{"num_attention_heads": 9, "num_key_value_heads": 9, "head_dim": 64, "vocab_size": 43082, "hidden_act": "squared_relu", "qk_norm": true, "tie_word_embeddings": false, "lr_mult_up": 0.906, "max_grad_norm": 1.0, "warmup_steps": 163, "schedule": "wsd", "decay_shape": "linear", "max_seq_len": 512, "doc_mask": false}
Each number is 128 + 24 x the weight over the matrix's rms, rounded and kept within 0 to 255. Layers, rows and columns count from 0. Numbers have three digits each.

# layer 2 attention key, 576x576, rms 0.0276, rows 362-383, columns 64-127
082152116161101114135123108122136113112101116102146140123132146135148118116130166116095167169150113139141134117136166136141106136104135102097127103134101133111133149119161143141147124127151155
152148127147167148149123140126105138135088136105179125144154140154118074138146147125148133142134162115148135150143127126114156145109122109135167114122073119140150151123123123118096126083138078
126127129141135110119096126068126097146135135109132145115135123185142099144126139134108173140120155125122107171129127086127153121145112156149114166139132121110138188131137128118137138117109123
137111127129122126099146133151118144074138133129084121123122123167134123149112140145118118099141099086136114154150106121143092148117093071139100119143145136137131133089158114156152120130143094
143115120125145118128111146173142089179156106140126119140149106137137146090155121124137083093108132130139129119109124140068137119159153159098134130129099145123116122103107126118105117133109120
129159128171155141130121123146119139129118136168105147171127141119101107139092136129132140091145110114136147102109136164102161127129139124138159085085090158149125112140135120143149131126102112
103160073119120115152160147125103123137101133081150123101102100144114140147108108077100151125142126160095132154151105125121105135129106076175107173117118101104117112147130149135099147071153144
105145144121151123146104094091150145144108136133135128125132132119130128134113125068092146142149114138113137144123172162088116125093131124125116128114118114109099105131141138122116116114118144
108102130081145137184168160114137136094119127133087109131139122113125119109111142101137124101104113117135101119147141123136100117144104141142152142124097160153132116109151132125168089133104139
139108121098152136151117139117096165073151108129126116133173136101163144168115111121116133159098121104137100107141084110125122143112130149147121137117139118149108114122136105145111142113152151
103135145130141143106164122123140159074096131151087127095125126107111125103148138129135144134123129125135112104097141122140089126142108120111097151141110118184165132142147109151138104138136114
145109110161123118139189158097139145109099137138091120121168124174127101163111117134103176156183112102118117092148131094099146127186111087127135122076113167167136112161209148126169114137147102
150095140141095136145141146105141143161133130146098134142124121166131156167137088114149109064144079154136127116147106111117105140176107110156150140043149185148106112127138136121147134158099172
160135139141134113093136137126132146160124124167093142143116112133114127109182129165120099071110131123114144085095147122130141127120151136103126077124139137158147148160116114108135118161123105
126181114150128142138117105145151114106108131154130127110134102097129135140149153127120073131153073161153119101097176119190102133091115132128097111133144090108119107143093141107157157141143130
097166121107133102135125108159153158121100183117153151115100111092114122137123100078156124116134130124123163169118117132117106099087128133152142153146129115119111109123114146147116112109111142
113133116127093124133154102168150128134142107112130140120129086156129109181125114131117120131129098139108153103136103133117097157105119120106160137131143155081142143117112132123136093126158126
171114092121131090106129141141106095101162119125095144099097102122145139149123139132115118104131112136113118091122128126127105113144128128133152150154132172090137110119141156103125183125106128
083163108133140139112117127111121145139087101117176146148145142102098123083127164162134118163118160137157143159121172144154134156132113142113151114156119127149142142112128122117155112128124112
132140148139126146124096128135148134103132114154108117125159133082153150134137125115155120159123113139131117072122146163157092114117140099107113096142144137132110114118108112105138131107146179
156116162109120155100130111164134160175135141119081116147123137144126111139136125159124127090132130138092100094132127126085144149164133140098135074107158154109162169123136125126123094147119126
098107166083118169138125108087097156113138112096148156114126121154127110119115144163095162115092088150112098131140127126135135136130105167142133140123124122117160138102145105144147156132129150
# layer 2 attention query, 576x576, rms 0.0276, rows 363-383, columns 64-127
141109141152108141179115098137112117124112150160108115157143170113167119149067104154138072133141138114123133146144120141143108162104148124172108072132102123104120110103131138120131105185134075
123135133129123170142147135097094068148119151107160134154158127094167144116139074126175099193088107147125119102096107102106112147155102128119120110131124165100176128149152132131134141099117095
128126118138139142108139098097137155106139127132122115129134111097093171174146146133124117100118089103101119098111125115142101105131126116137116124140122123160113135116139124124126189142154132
132112134134122105108138163117163110152130137132121123146106154132153095114119086135108132163141179144107114113164155135132117104096115123123126116122166147100109152149155151135140157095094124
116130139123156183156108137154136108117131143115106138075130186159106124090141122106141114132159112161154128192117160152133145200079127138168116145118144133110096178119139118132110105133128125
160150122094110105146106117156130116144127127109116140116112184131129118124121146142119160106134097113151161133103138169151111131148187074101179152130134123156139121121113138106089107138118107
143116124083129139121115111140112149112117160128121169097141133136133139093135144078084135103101128151162156121122113189163150167152128131119108144121100128151121150134103145112104125105130116
195072119155102095061130102145143178085173081121095083118125104144055141100155161130138136148132159133124171138141110114113136183107090136156130113131122122145094103111071144110101132103129111
149149137123137111139124083127132136121152134106122140119115103084152157145148156133125158124109130152150089130133115155121111126100149166117087167123119159132088150134116074154122146130134116
119089100136117129094121127114089153086142147120140130105131107150138151109145170130108108109085138108126146138138135093082128164158137156091140146147111134125133151139098139103114173116109127
173133124083103176097122125126103115139136128110122120123110144166116152116180123115117128136123138093135133142145103152121115158138141143107147127151102139134147126108146131121120118136127116
149118147063100136125124118121139132154142111122121095123099112115075102113116135174145141156151140128147169104191127114104077135131153095061083119145106097115134093112180138148126147083166097
104105114119142139104138132111140130131130126132141098090110072141087129105118103146111132134149148124080126126167139091128130133106129113112136135168139122170128137113171110127142137123126186
088119099100071108133108101126123141101143144147118126173168116093144121121120167138120123070171089088086155096145110129113127101153156120102110152157120111139155105126140127144109170115186184
111143133157180071152110153147138141124125107140117133101090128115113131145116150137168120115153102139158177156110136110145139119113157071134137159102155105121137117106135129104088150123091113
125120125076178139142077136110164143161138127129119102133095136106113118187127086143115107099137097088112172160136137112185109119122168095142113133102160143147108086097155144125119145117111120
120130160173117104107161110145134141125116155151104148106101089138107105123110128112140146103154082130166152128130112177097125097168161081094149149117146137127090137153168140117119144101117156
112099132153124140107145097134093158095115129131152137139158123155117108117133143124163093129087132120131107145093109138135156141148079168131160118139131072110151125157098135131139101132107138
154126103091125096144144101154145175099119107130112136165137118118146139113153183134083138066120119115157138162128141166140136074153176128150114133141130091133084116135137134147114122133176146
099125102115176166108121140107144117129118170141150103077128110118128162156096093107121113121134116106128094097146147118121123141116125146112130144133114145145126107110173157170164135164108128
094136107112125130121099118096117098089114170121156126101144109080147184129126099157127103131105097147102130084126149129090111129168163191086157124129090109107144137161148120115145089140124141
# layer 2 attention value, 576x576, rms 0.0276, rows 320-348, columns 64-127
123103147132112138125161136103163125134130117146147157110129141101167058150152133103113157138091144141087117117212096159135121098100123090094167155088134109136137139143160134168129119193160118
128143085139149080103166081211145157169125108098119067124150147150134106137103169150106084174142102083098128114149118119143115193158125100064114126129150121152170117049120180177136140174107121
134131107099131107148141173185137095100125154137142091133160123134109137116163126116104173115153136147145154126124086126127153156136092106197137114190136099066168141137126203128135140189152068
113152121129149103097132076149136144131117131114065090139172148159098133110111138149111099144107107158166121145117129130132150175144125162097124114140163113111128123067126095104121154143108108
139135116163130132092107096131118132086125135132111140079147147111134148102129123100158123145146101136124097140147158154098148103125154119074111159138146105117132132149128095155116087169113175
144127078186069137110133143124113120090127148132117126129156120132103153137143145100087164138124151137111107139128152145159138103134139132200090180128194118071169133163171135107137102145133123
121158090169171136126133132090086150123121172148139105144148164131150143122156120130047151117110168114165111113094129104084137128138196095143119181116128131106075123113153131122126141098116107
177118080130117045148138142144095138170130098132143129155112130128134114155118090096124128109129138125164110130143099127118124141141064147085160182129148145170150122153149112169111126121174100
097113154077123128182131131192146123148124093119098091089082147138122132103139114159164092123129149178105099134100118175124122180138160175164119143187137106173181116134135147137121098186131198
117148116128075173158145177055111135147119115128105106168089171124085183131111132117107172109112119069161113140105134111148116125127119113204105130118138182141096131153137144092127077051105111
118159126142142105139100131107122161109122169113109210098124113142121126121158116169101136109137148117127155132118139096118130153134107153144132082124099139163107129105153144115112168081105089
147142122126110104154147104118101180157130122130146138175125103117173096140100120160051182110100171124134111096085115151126096167176089125137116136134149137227171130153115114125136155108130102
126098160142116090134146085101118124129135153122167151077084150124143111136145116120172107080141120157171123140200134109094124163125167108096148134141134109116124122153125099145132136125123104
159145095162137146127148139112100158121123153131183103164119114130135145118122103131102112109112166117115119127069126131115124191158164127109136180116156146129148140138146115109121189055139092
182117128135066144084135102155118178120127093135097108134147116130154109125158123141143083163168107090125129118137111178146133124130108164086133079120155117139144122097144168137147146170127104
117150156145128107112104054135165198114121153123125073129202111153100096123143143143139100161151107139144118118161122077100133146165098151128156113113132164135137131063117163149138106122053129
087121118191053120149151149072107078100126120139139165124189104119113132113156139094112176127118135195115102112133091079154140110124112134170124172122101095051182149134158141088123120095142130
157115130110141137161193161179134127139133117121079060107072192119160156160150150156081136129098180099078122159099129201127125120141180136145123188146117104127136107077116161152135127154146128
108122109089161150128108141130116077111133139122134157115091146128129168122148130139134122102131109112148120172105120123122109096108159109132119105110096129180130116162120143120110127119109127
112156139160158074152119115145101114121117092119096107166153082114168087162094149174041129174158137127143154135111135109172128155146145121155143108163098138130144106113153175117142107151149068
183161094102140111143148164118120116112134136112098121159129125138085214116087140157136127130093152107136162174098152158100135131099096173143153113138108132148145117078120153127127136057125146
134125176139119126116147109093080171121122120118093162076081151126117179114118096131122118098095163114146104129207152157086136148108177123089138145124151141142059137108125116126136118111104171
111147107093126176100160183135134118136128136122094064157101166138115154120130116124164098122152146141126097131121136164098144135183104145174089130157113136124168118079123158140148140122128113
153108114163108149073126081135101113153133146120128159074083156119184138169170116159252115129123118063142123081142120188091147093084068097073176150111134094071113124137160103117122118163159133
122095145146112089134140156151138128138121135130139134079151161127186110165111108133074120129108089130172109140163140134157117136111118096117152140113160155109144147119124156149121126136141091
120129117122077139110167144135128145127132128104105154127150124133101068118110117098198101105135147149113131115116132131143138119123066195102132105120078139166170127117155100107160099121103098
116117103120176172105069121139160091168124126113140137095118075112103145116165181121200087132185104088115085124120122077151130115163171168103108096118093133183094109097137078097111083080130146
127148118158088124184115155153075156135114121143144110110153150116149142138186091160109195082119101094125133088101099110144095113094121143169133129143129162111139143140144114106123134144154074
137145161114152105146076120118139195164118135142162127147143074128108098149153160191188090128125120145110105102084099164106108205142143114105120110145151158142139120093174108116131131109125092
# layer 2 attention output (transposed), 576x576, rms 0.0342, rows 320-347, columns 64-127
117158140115108124123104135141112108163152119137149103160118137150137143139132122170104120160140111130117123142127134138124140096086143147160132124172114116106109168144088165115104158110113111
120160137141140152109133140158080157124147136176113149109134180137098121176113111109133131091132101202124104137106157156138137075100137144120159163085128161090089128145148107131173115114155135
135160145169109153127121105102192140143140147116127105125100137140141118129089106109126096133154074129132144139128153153160139160116160140093105119123162151126155060137078112089123119132118159
144116128129120137108148103104165149134141096094113148088135139102140137189122149121099125127146140164138112118122136135125151097119128106142136124093108091117108110148119124144147071133143164
121134116158114144107184148118129139146129152089148098172094117141095091099121151111097142165133173135130151144084090107149126109131103130181168142182128137147121136138141170142136139116142134
161160161117182118139132110126109198167173107138156140175137074142113098108129134120097115134108111098146130092118050157099186112064119152115119147145160117151084104174101140141162141123095160
117176175131153125145116140114163166143126087127071152162116105129135101145138136108116119130164148130099132153113115144128120127120107130132113134118157156138128106136117138126091094105089200
097120128122153159137108121115112169161114094118144163132123090127165063140112144120123097142150132195139126138107114142109126130106122117106072097162086077095158143119151119150130117097137140
164093119082130129122099150092122176080145145149151183141142141122136108126100131111111148153143131125135164137111138094120106079136146082121097099141135131116119111135122167164061142101129102
153121135125134085186139139103090128133136125134142107137137116121138109077147142159132106120114114119123129146136065138123129151119112126055104127147122120152092111089114151151143155144129097
125126112111152105128117136151128162101146115125139153141154121126132141099110114106147128097121114184109099066141153102152129119140159113111118146100154142113112125197148134102148116160147168
096147170136167123110159145137094103126138111087100085101105088116082144141185106129092122122145096126078112145155175099160177122098171122084136153090106109101117186143143113095127123156113180
111134083152132116103120114148136154179114070107122118161126158140151131135139126142142138141119103181135087161122162137166113125109115146140128155128098090119142132176167109084138119141100125
150131147135149119105111117129102150139154118128130123148164102134153119118120131115144108143110104160119105121141131115141144139118052157117135102127110125106132092163097100124131117111127189
104059113097106148147142174157119105152158173149165111080124151133163153139065110107119154092139095178120132148120121117134114093150124148120096185151118080123137107148138146122167162133143160
159131095150107127158099142137094126133187116104111096068128152121128159147114136115082133134117132168083106153130164140162147106138170121126126180100110122110168152135124104090087095114117146
142179144145108098117104075113147098177181137109181102174130095148127093099126122199079097201113145100153130104116089172107147150056130132129108051170164114129077099138105148174106131174123118
116119172080151123119095150144153160137125135167158180155101122138101116132156123112150162123182122117105195150130095144104151136100143098145075107109131142101097057153085160155096155124098089
126108090134126099122112142141144108106097145151152147136196157138152136091130150118131099136084124090139152084166104113128118141175101168131137159135145119126129096125141107163148179136164099
120126180143115170094175118155157103141083164135153137125102109114106140153102099102130178085110068126139110127146158122127119097142160140095133144135135061136141188104182123081131131136135160
106085113151158162130140126158169182091079160136127130130139124127101108089129102100168145069115130098124122085092090096131118171178114129116136121122127137152111061132132110103209137177157091
157111131114144148173170130151188141154121114156137186176166136128160131101070118121130163140159133135100132149097111092149141092148084121151143090137127141111077120141122163137118154132132116
157118123151129123112122110109120142126125137134115140097134160137146119135090180127156144107142078102131188169083119148147150137098173084153125137121138127131122107138089157140082088109135118
107087111155124135131088138208147157158122075128118112106114112136117162155105144113192089140134196175099099157154130162117174174148139098151069087104120134164074158108130121122128143074111152
152142123100120140120112130107077148134156072132141119153144115126151112105128143118087131159126144168128145097159115099100104105158075121122100113188099154141134138143097131131073121098128121
141130132183106111160177111130111095127167154130117098146147134139140099163106169166090182158103133087120158159124089170119148066078164132170141109157110145134185148143069147093159080113115159
152180126167117133114155160092112106081153148123120155129144139154140101105092182086142166149107174139171156131102127140121106144090072103138186177142115164095143115146108143137138116092165128
134084125102113134149128096190170134180140148122147136116120115117050135100146077125137111131122139140119058147131132194162142125128158128096097086117141126134099156117150149157129129167111164